Each number is 128 + 32 x the weight over its row's rms, rounded and kept within 0 to 255. Layers, rows and columns count from 0. Numbers have three digits each. The size before them is the row's rms in percent of the matrix's.

# down: layer 8 MLP down (transposed), 512x128, rms 0.0592, rows 450-511, columns 64-127
# up: layer 8 MLP up, 512x128, rms 0.0595, rows 451-511, columns 64-127
down450 100:089147124087129085154165089064148094106174093093075130118164132123057138126198156135093106128125123116116187137109149064139139140149161154172106144111162112100180132138140133123163148104104159
up451 102:170207166168150129122089169156121136174078158158139097136163123105095089070153127132154106160132112181100147094172149139115126191117141100067105072068159128182151154110126130103143129143126109
down451 102:163147110111142159090108060160131115156063123136102092137116136128081090103096179087146124105108124165138098132107139130144132087074166128152158142104127075153121169112145090103116122146114169
up452 106:176193107170115110154120122093140151152091077130087143127178137096132141157122091113148137210155099137148153150152089087130116148167170131087105133128136124148119091178127149066153129174080147
down452 104:127125154195080140124089116170081067164111118115163126118176111116132112204111059108136162121153093070127197113173118109116095119183178142083138117174088142108174112156125121127137154168129109
up453 096:112219179117137102108140116075144135160163157150099103180156143117132154176151125146083120171097137157122129098161113084152102133145127161107119144127130156119118169149101081156179172100170097
down453 098:087195128193148089144077152166123086134096112076126130104163121119139111178109144052155121093111134108073126094146057147084119167116106106145087125144117135116193192188128158176081094093121141
up454 113:125138171114174113166158107154126141166133134117135121149189100127077136157121089141103132194137105110110103104163091153097182138106158154055114117179182155123142152132083132155103087133088096
down454 112:092130109188101134170120142110055122123120136115137165103061112128127190124135117128132128187116142158183035118092137097177099094099117076151127088180112146149119148115156091135120142124174167
up455 100:153107153119166071150103127097074119120153093139108132098083152143124126171089125163092073137044094135103110116137066153107107155108116088112159172104115116120110173113156166080109138147087100
down455 094:160114122087104084175081154216173137087120117102158129083084161114141135100169148112078126136171100136138121148163139138122129111095191158157095123118082154179159168077121087159107114111161179
up456 096:121115153111130088087149125120086122108093089177088153165089164175074135130138149155115185125089143114147134088157117117144096096142145088088130111162133168130174137180131142094143100109140147
down456 092:131103117074090185104107123143159159088148101078160109151100106129149154161164167131142146062087136134098176104114107150129176090163095145137123144119110106176070186071122175090114198134161099
up457 102:119170119121186057118096094128131143123140162146130167131125110126125164154118154161120129102173170090168183143104095146158126108165078086086150168122161086144080135114074154131173127128057104
down457 105:109121098094056106181112186120136101106109169102097107099149128105104134137121141154149088075119115148106124127114133107080122128163146124131177186096126135163137116203118128116211126148074134
up458 097:100124183122160133184132128112089134125148085128161161163124125152060087148162148142137143114118142089084179125110140161094146142146093094086114167125172115078131114076149094162185115118139101
down458 102:141074119126155142097146134135164143085142207139139143136124124188157075109100159141112168175127117089153148117177179149088138104161149095131085095156101197151121103114121158143136149135130170
up459 104:153127144122175135163119079117201128155139143111090125121171148176066107144144136170114194118126144096175139063172063150126117128103127132141113129120133094099115185162117169117107097094121101
down459 104:156185113168139153166167089096129187203111176104134143125203127127109092139170182123107128122099110136143138106100070124171144205132153126140126127178141160100103096106171216148100081187079098
up460 091:142120145102172137122178159126170179141137106159145065129091181148134089085166114143153118074076085154130101094116134136135172127133090082145162154117093139122155115127086201060138164155166071
down460 095:138115181140184176134141157110087144160152176125141138141097131114153184045083149138132127094126094120138201139152111139103078103121100114168149121087080175135124096124170095124205140101116105
up461 092:163204109103149160154178108130149111124172111128181147124096140147113124100142149176147119087140200154155124182160136125194137126179134177119060139080087124168140190184110106190124074102079119
down461 097:146134108166125128107181131153114148141162040161068089160106104144149166122100171128143149117159123108124155137109152124147086147116137117156169132176240126114119103092114123143108111151144156
up462 105:141164131145196050139130126176163072114165130166126080175073117089138175088105077191126065168140141142137140119136091119147109112150130134104141168121184116114126137165122144045172112103141155
down462 105:125064147129140187125090060110075158174185123170225132090183095152116139095167112088150116164187101155134162124104112141160130122136125117127179173176155117122128105108135085124151142096150129
up463 088:095133116180131114137104088152069169162104163147139157082142136140150099138158153140128092164125129164108098116126084127123138114173162110137160104120172123085207150157092156191122114123127151
down463 092:116138073160102160171108107141085116094118154150147139178122192148159114111113193099163136074113121049100092052208115110188085091095125157114087157091132105143098109131122125111136071097133107
up464 091:126161107080189137120206106149164135121152139134059108164134154099134180153130132068153109164143149164163120121164122118163206110191151100122103150129093140165072183101148124093137143112117115
down464 096:102137152136054139093101179161127100096095158078181129198136172149109158173081162140128121109144115101172079117082110164128122151126174163139115085065132130113101131136113150122067083182140123
up465 098:074164096133160068157075151152046084108103076187096121119086103111162107127119081213127168103065140173148168097097096151073151145204165117093131113070118140086126131159097190135163115122130059
down465 103:127092073095175130141127148137113125177150138117171136088036109144103146100112151094056110078172118165115148097155171171078124063143177122098197144131133101062130120141151072045057179120141137
up466 103:149141121071172075139116148145156102131107130167126204159078187131155137113129043132124125133132136035092136110157122190118087156094069144094151158157193097153115134118111128099113130128081140
down466 096:143106214149166089184134118081126113130147119145159111219199084106156134099126080166170131177132147123129129077142174089088129142150127065122104144091156146156130120224141122163155090087110162
up467 100:151208192134128078084113110141107095166096098113082084102133122075211130133125135152125118159183139198112179104151128052090147183122176103057076077152106133141183134143110096143096122130149145
down467 097:129131117088087149128102156147138106096083170104141145140089127132100097098137183076105173112105119087121200174106132136083133175134155097057121050184062124133082128095115143102100138197074143
up468 107:193184198131160124123097170135098051164149128175085165158139093131151141087102137158141179124092128136176107121132066114167141156166163170136146123137118154100171145127088147164129076114059094
down468 109:137118072082130155147101162094122079148155109175164147122140047093076083156116123111127116080198142118144159091108054117120105144104144114076136112169124097161092197146123112098118131130124119
up469 102:139162107166126123139115082131136132137175101132162189182092181169093132119151121094157156115212087172126114133111132120118100078091142132111146121098055093152141136124126155096202073138128132
down469 098:052147108116134090124151166118086121081150107144107132112073093126112056173113129162155124084118098136147111093114103161153154127078110137183200130120155149086136187100140153152119105143170131
up470 094:140126130148073097085145133105143084098171159138077132133086120122112113146121096159167105115164146127156151103129111105104082195177123111140084127094106180103172110152129111074076120124103111
down470 098:164149169094100087145154090170155075122151112200108134128105060114143158145146160174161151115202094113152188163154093174117193155151135141152160133165085141156104099168177144109154112196108130
up471 101:114128106142149152113140178099175152154143078161124125131092140148102146171071123176093131110082135148179100091101178118126168164150171171137120115056097137132139170178168162056152158130113153
down471 101:139116134112148154104072119124078139136132136169058092052125137127195147055073169116158141081160121068168094144165137137088158113146199100091095095123058140100118151163138104172161107110162134
up472 102:104130140137173067131184149096140181189129065164113125141112092180081091174130044102159134137163088149166106114167174172163113174165080087109118136135123127099103159117100127107140112058071124
down472 103:106112121154126057115157127122132138130149132115110102118161114148115134190198090207142112096170152065091095163136073121178098054158132115101105144098124147141156161138099110075205122118118101
up473 099:146145194162153086100157162157125112172155102133083108148091081113174164132094119148145117091104137114127153135136126106097152133169152134171120122133125144093129157096065103112141094141074166
down473 101:121160118121096124179125144101143131132107118123119123124171115102125132079093118136145176120062153049155110109099117142141023122181094075087166089149157164147059113088124152099098138129116129
up474 102:106095154142167055152163165138205127136101090124118150146149164098107173160092097102116136143099093160067128156139098132113129143155071148075080143104135099080149130146119106080124126148144083
down474 104:067124188138157110098138096153079126181112135148138153127127060124131097151118072209134157187143074091138091148119089139122135143166124063101105084110142179169105123150113175093118173107145105
up475 098:115118185086180112148138192187071150104093077115114152137151123152128141123158196142167162166077139137120118134188102125103128144167081095036098163066142090077139154155077172181084093152133133
down475 102:150067198124163106126162127106145150082084122157167092133074121069105072110166136141113098061162095091154128134107122149173135065130173113139133071216169163090124158120097118126179141089114172
up476 094:061121206131128131168140118101175163132163182138120168085074166169142072110111135159079150081111137164140101074149141137123105113133149074096084105151125123180106101166125125142192207066135105
down476 100:115068111113132221149137125138113137135103119138115076087110136157080125141069155055153057118109095138104132163070113142078105106134131121169147117117119119096099097120199097113100177066155149
up477 094:083108158111122098101102181108157160147156103137110101123119131152095095163119083127098111120155072095164087108151104135145111162096161140125129116123127095071095138119120127079152167140143149
down477 099:091113174104124118184152123162143111120152120199097134120130102127165166154151137201094094115124124131161208140094115102084054196102107117141096145135134140125117162131108105179104141074167120
up478 097:179102099069088110093191167061129144132108160122163107148097108129149127120124068178134152068122153167111131079155071106103117127121128086056115158055166129104128139184101113109128174069108133
down478 103:182124130160101101158185145105110141194134118117101118118138110074049128159160158123098123132103143071108131147117133066128113089125102095133138114085136183141077103124099071105127217093136082
up479 098:190114139112138144159139109138112085126167167111113206095125199068035151126152142172067111092134174146120093136150113144137105142123129181160128173113078108160122132163124138092161033111121128
down479 095:115114084119184141108204152094126167180128114079106118158074134116185150167130161101124106134105089112069168125085116130196073119128167117072073156110176137099093140137102142127107087204147102
up480 076:121133089071139095128106102159167084091121138146139170196106140129146167160078161127066147149123148152161094129108159147135118090113172151118180147058155183095147147138112109077124094153125159
down480 084:160129106163108149111151173070128171060144177118120159100146153112145117114134131115142121205159170105125165134087100122172134189127112065093076120145088084188108145099109101110105151137129117
up481 091:141119140092135139175095106090190117101126171153132176125177146090140111099144161175137148140137138137124060089171106093096138178085144054117067091153053121182137143121161129160181107116088100
down481 092:149132112141108195055172103162113133109140065140156166125088187075170132111101096171146126105154128090109112144069122114159151093147102153115095140107150182162069163139096180094148134162162149
up482 103:125151111077154051171174125081201115164157089149095167131154159138158160172124170154107127127174160150146139124135124143145175119156151131160134183106103138211163152112114123115184145082151116
down482 106:085123110129140177150137205089093168166144173160156152082142121114117097156122146126102154078103152102120115142113138083053154194169121169155137148083080148113117095155135145160123123196152139
up483 096:112168076149128110094173147161164137135153056182178159152113103129104115048117092119137112110148122096103148080155140082120114152097103165147088134148104121157126084130120099118112165129072127
down483 096:135078163124126158170100128134125138197144121107089078142111137123133152129130162171143116087167105150177085148103123136119149118159217153147096077103152117191143185108180127139143114086111103
up484 102:138173117163143092124169183148163103188157143149107107146165122103166166110102145099136137193164166150088113154169122180143146169081182096063070082117166154109169121122115210068167130117121144
down484 102:133071070096147106075173171117097154062059166119132168136134097109146104135148101101112135114156137059138143100127130128205158156107143114128137095119203132214134119029126129133185167156155119
up485 108:107134056133146149088147135083126096165146118122116134118126134097102191188166089122116197098119146135110097118179093148170104121159093113134139108136106104189171132186145105130128075136065158
down485 106:155148181160109142114154125164061138106115113137120133139164119054134074187155067089112098150148106114103137096139089120149129114138178056062148135174054197181182132112126090120118134112135143
up486 079:181128119178140126105141033144165070107125169150129119162101119137141192162109118157139140109071151125069175119118110105161075122149153161145070138114142112160106160117110138143092107188124148
down486 081:189124139138101111117122186153107143097082115211125092156130151179110078121135132118113139115169145138128104123130147143139177081163095104143152110123144107058174159172122069118078161104130131
up487 091:131148102084094116173155120142106088101100100111129120134199097133107134130129166125146073147157118106037186074138157246110083101130113133087147106171145057102144077123109144131115090141098136
down487 093:146097117131106126107139104087075130054159138137092150087091138110091158185095128156126146120075116144087166123076134162133098150132169173177149139082109158113099166114153114120091211117171074
up488 099:114154150119173116104177111081137178133189160130151145115203101176099113136096098101107122110103170087119109117086140097102215130143115156112128079145111071124134211170120185162089162139147102
down488 098:150094132093166143078180118098088038136128108110148118134109151126115060189121088155105088110089104058116117102098088106101155193135188147155138116135113066127120158130098064166103104144122140
up489 100:143137109204123182096113092134166081115190134222128156140133105158128126158117158163165096144139142129138214093107112139072142127166081167146108169166157100176122124098108107155108158185143126
down489 106:126140104155132136152122124118064180160144128178187125105148088121139145124153155124058101128109082071159143161143140132101127115044083147133174166166107160085078082105150110115130093108133084
up490 108:134161133134162093181072083078117120152094119119132124155156190144178079102141123150124144153146099123070135146165111084106078125131118162143103106152118112138062149040058064130172126173141101
down490 108:153108149168126117115202151104208072138090141126108138113183100135065088168145129122073177154156140122137060087165198170147102173139128139106155100122163165107134088123182173145103119152179125
up491 099:150159091105079111114170123146179099133146123132101122186157140141119174101083176155146148149113121202120168074171191210130119151131105120166085178146142156152189148141156142108165122127154131
down491 103:149136070083106134122122117145111147214202119186143121065114129171107153140161172096071196140145118145110164125165143101070105100118192143117074180091115140112079131104091156178101136150126105
up492 103:091185145170101108113111063122142150116167107125079199122063116130175131115133201116188095179154154140123179106106144171120138150180167097097141106181135102109068164129126075104161125122086144
down492 103:179118160140145059164190160105142155152145149108201151121068160070199139071125120161123116095168100139138121158122170100168131143085133148098079118081102155221114145148117129124147138171164097
up493 098:138078089151119098129140102128142163180174149169099133117129144155102128098101133131122111187152186102027159086131123067166122100155079160078142136123076128147093122100135187163105118166126087
down493 099:185114149114134174169117062101148144179159128133138119080117108132113070173112100099094141115191130140130157100160130107127111152097128089150158112118106144124109151069144136139089118126146091
up494 107:191135057142155112116171112131160160149192115074080168124140178177110155093144114138158152179135135184115129144148137115181105098169164067126130100108121092124122155136146115142137162097138113
down494 108:158129118131151103062236089096133061121122144148161083137165153100066150140135093095168128161127134127145093101177080116187096169162115126156153113116064122144097188126125163133129109115141136
up495 097:062113117156101080127106152134103076109081127154069112111079147113108103168103071168108210184110103141147078106129108118101113095113118126089116147111132129129106116107155138103127104114116080
down495 093:125128108116159167172142086120103105109117155142164091170177172176181171109143188158054148134102165104129186124131076091017102088091137107163084144086139125095188077155134125154124145055144150
up496 107:168134092107125141151157109174175147128132102139136051162133115096174164159139072175144125094119122206104127100109071096106101147138107101102064110143157117122081122068153128119146111070113148
down496 103:080064118103145156156164145105097187163085090169148114137144149127176151169168109104132110138140170102157107118059156094109153102163155108017076192124122148152126153151153097127096096157149116
up497 098:094188139114162128143114136102085158176136164122119101121145109158182101199193143134183118190118111207080183145166094185141170105135162116144101171130106105096133121141135165099152180122076091
down497 099:167193147097141145118062064087100085159165182133159132092105098094122158076107114133145194156168117129139181150151119081182181151188134085131142121127139133134073138161109137149083113142097063
up498 094:169110142149050099115162161205115156128173128151083075097141147101074133105082100152154138125117087094117156133119147147087128151158134102107095093058100107069123137132139164172089154103098177
down498 097:123134100129133103066163138158093082141165087201135119107153149101141145135153120173133118153085155101152087169093159179091177156085126064106151125123165093095170119076120107120120141138171110
up499 098:131155176172163139152152149130135112102161122185076115118116182118143108133112103163171103079146129032080073149117093153150131107158174133139090070127149099149135131143133083127123107126123111
down499 099:221092095113158143091126103115199118148160108152135129105147173175140119163113161142092125149130084061124160122136120063108110083145097141158151113084096100076156145083139122119164213098142173
up500 103:109088138100160106151142086218161117141118127124060070129194127155104100133087198163155057175111108137144088101155079128088133101169114117148149093088119115120125128062145098150162090137155181
down500 098:149140138089149128088105200107164118165109177130190124122125145175094123134075106174150104131117166144133118060132179099129108246124147112144120138108146160182142131134118075147099139162143133
up501 086:150133123144121154111133092115221208094142164115135180108107149099125168136183101198094118145085169152132137128090158137130155166184132134120070096149138135071125129118160142131147100117121110
down501 090:123190094109109139133103135111132167148112084124090143123166097052121150128066153126107138093133072155129115117122117137082172108110112142136095204118064146181124081080094107122134132166149169
up502 108:174145077163109091173140103065191130140122143094109153200154168136132115099088133133153200159137129071100176125133140141113130140095182144172163121162133109119152111095128144128141073095075139
down502 108:137075133143101113094140110127130146130142122113171104131128073163135071110206116093101179149095211081160140147123138165097118155131162088092195154153197186095174147135181144182152106103129147
up503 107:149174081155098093113094128178169132121149038115129166153139159178119121137095116070132121125088155092108164099180161192138097103100092134140101119107113138115182102152092125120101100136152137
down503 103:132128104132152172155112136141125141151124151107134142139091104097207140194147153125087101109080120143137157126096133092109109086119108116099195073150164102157129200152123110181139129112122146
up504 092:144089135125154087113093184137119182097091150150110146197106076144150128091120178137144145140101135106068105128128125175155131158160154111042099117125119170090152160106157157155147100129145093
down504 090:146095102064148104114120137106161160039160104178146153068117154134054159094168178166126165159139067111144126060150142122147086123140117132155166123119124134104033103085142135116086135136120113
up505 103:172101118130098112116123123118153161184162145176133149117147088108083131168104144143139070157180172158058140158165130072175122123176070152124122138134109121122144137139110154141141170094158128
down505 104:164127117148141151141098112143122074178127165134161162090145100098126070074112145169081188140163092083122122152107140113077146146071125095112148156126090097106149162072120063087134072078126121
up506 103:145158083132080117132165149088125143102165093135079165155154144232153134125105133131120156157146123194184119134121166150134133162181116142161179111125196138150166204176120167172116142117149101
down506 100:136110129156111189192136147050149139122105187060172086167097160154146147057091121105188120132133116141124171069116115110144103109098145137118124155174135106135134048085129144171132098084147165
up507 101:174176132145105050168161185100155076139171126127171142169160126115116128179079142137126184114143141083159104068102146058115106108118132140151097124136137089122123138114137165049167160142157133
down507 100:155218120116084148153160127168160136151129137126123128062187130122126074103078152120120147129077103074188126169118125154096094173100151141104119089131131148101152162102130149137109109114128173
up508 094:100109114141075119129150161109109102172108120165125153143170088083165138121114146119119148128126182124144102089052111176149114162171119115118116070142128114056127175161120196079207132174143141
down508 093:096181151158142097163154068118142184198113125152158110127154109137103109124128041141168169124137138118123143133096131076113104066117169058134177091100154060167160136118143186077122170099118122
up509 104:141157131116196152131164127114184115129144139159122133150163163148065139095134117135139120168112169100062102122165169140135063158102112137147114134130192140119132142157120102127098042171116132
down509 095:138066134154174135125173113129068130113183142100154136056160102048109100088108164091135115169087133096128140065066149084129112128063102125092145134172183121132153110171121141156129149130158080
up510 110:094192155146106101146139160173147143182106166137090124159188101106107153075134142141154139114104067184080172157172088156137091113134139105141123133073163123114152128082116096086136124105125157
down510 112:097138139104119143120145140110146105110133073156079115111109103135131089162108170169139095134159156156157137123101138080130144136072138122186101185168100060142023142073117130123114126158111146
up511 097:144181160110137089121147076144158140158178132109146120137151181196162144112061122134089105083156137141096123102154098131154062154148088152106099088093181146168129109116110144104114090185143105
down511 097:165101156107125068131182173138137185121169141097166109146106170113088089102211158176121165110135138169169127150142164133176126124124087157144109087127147047089149137075137155110142085160147156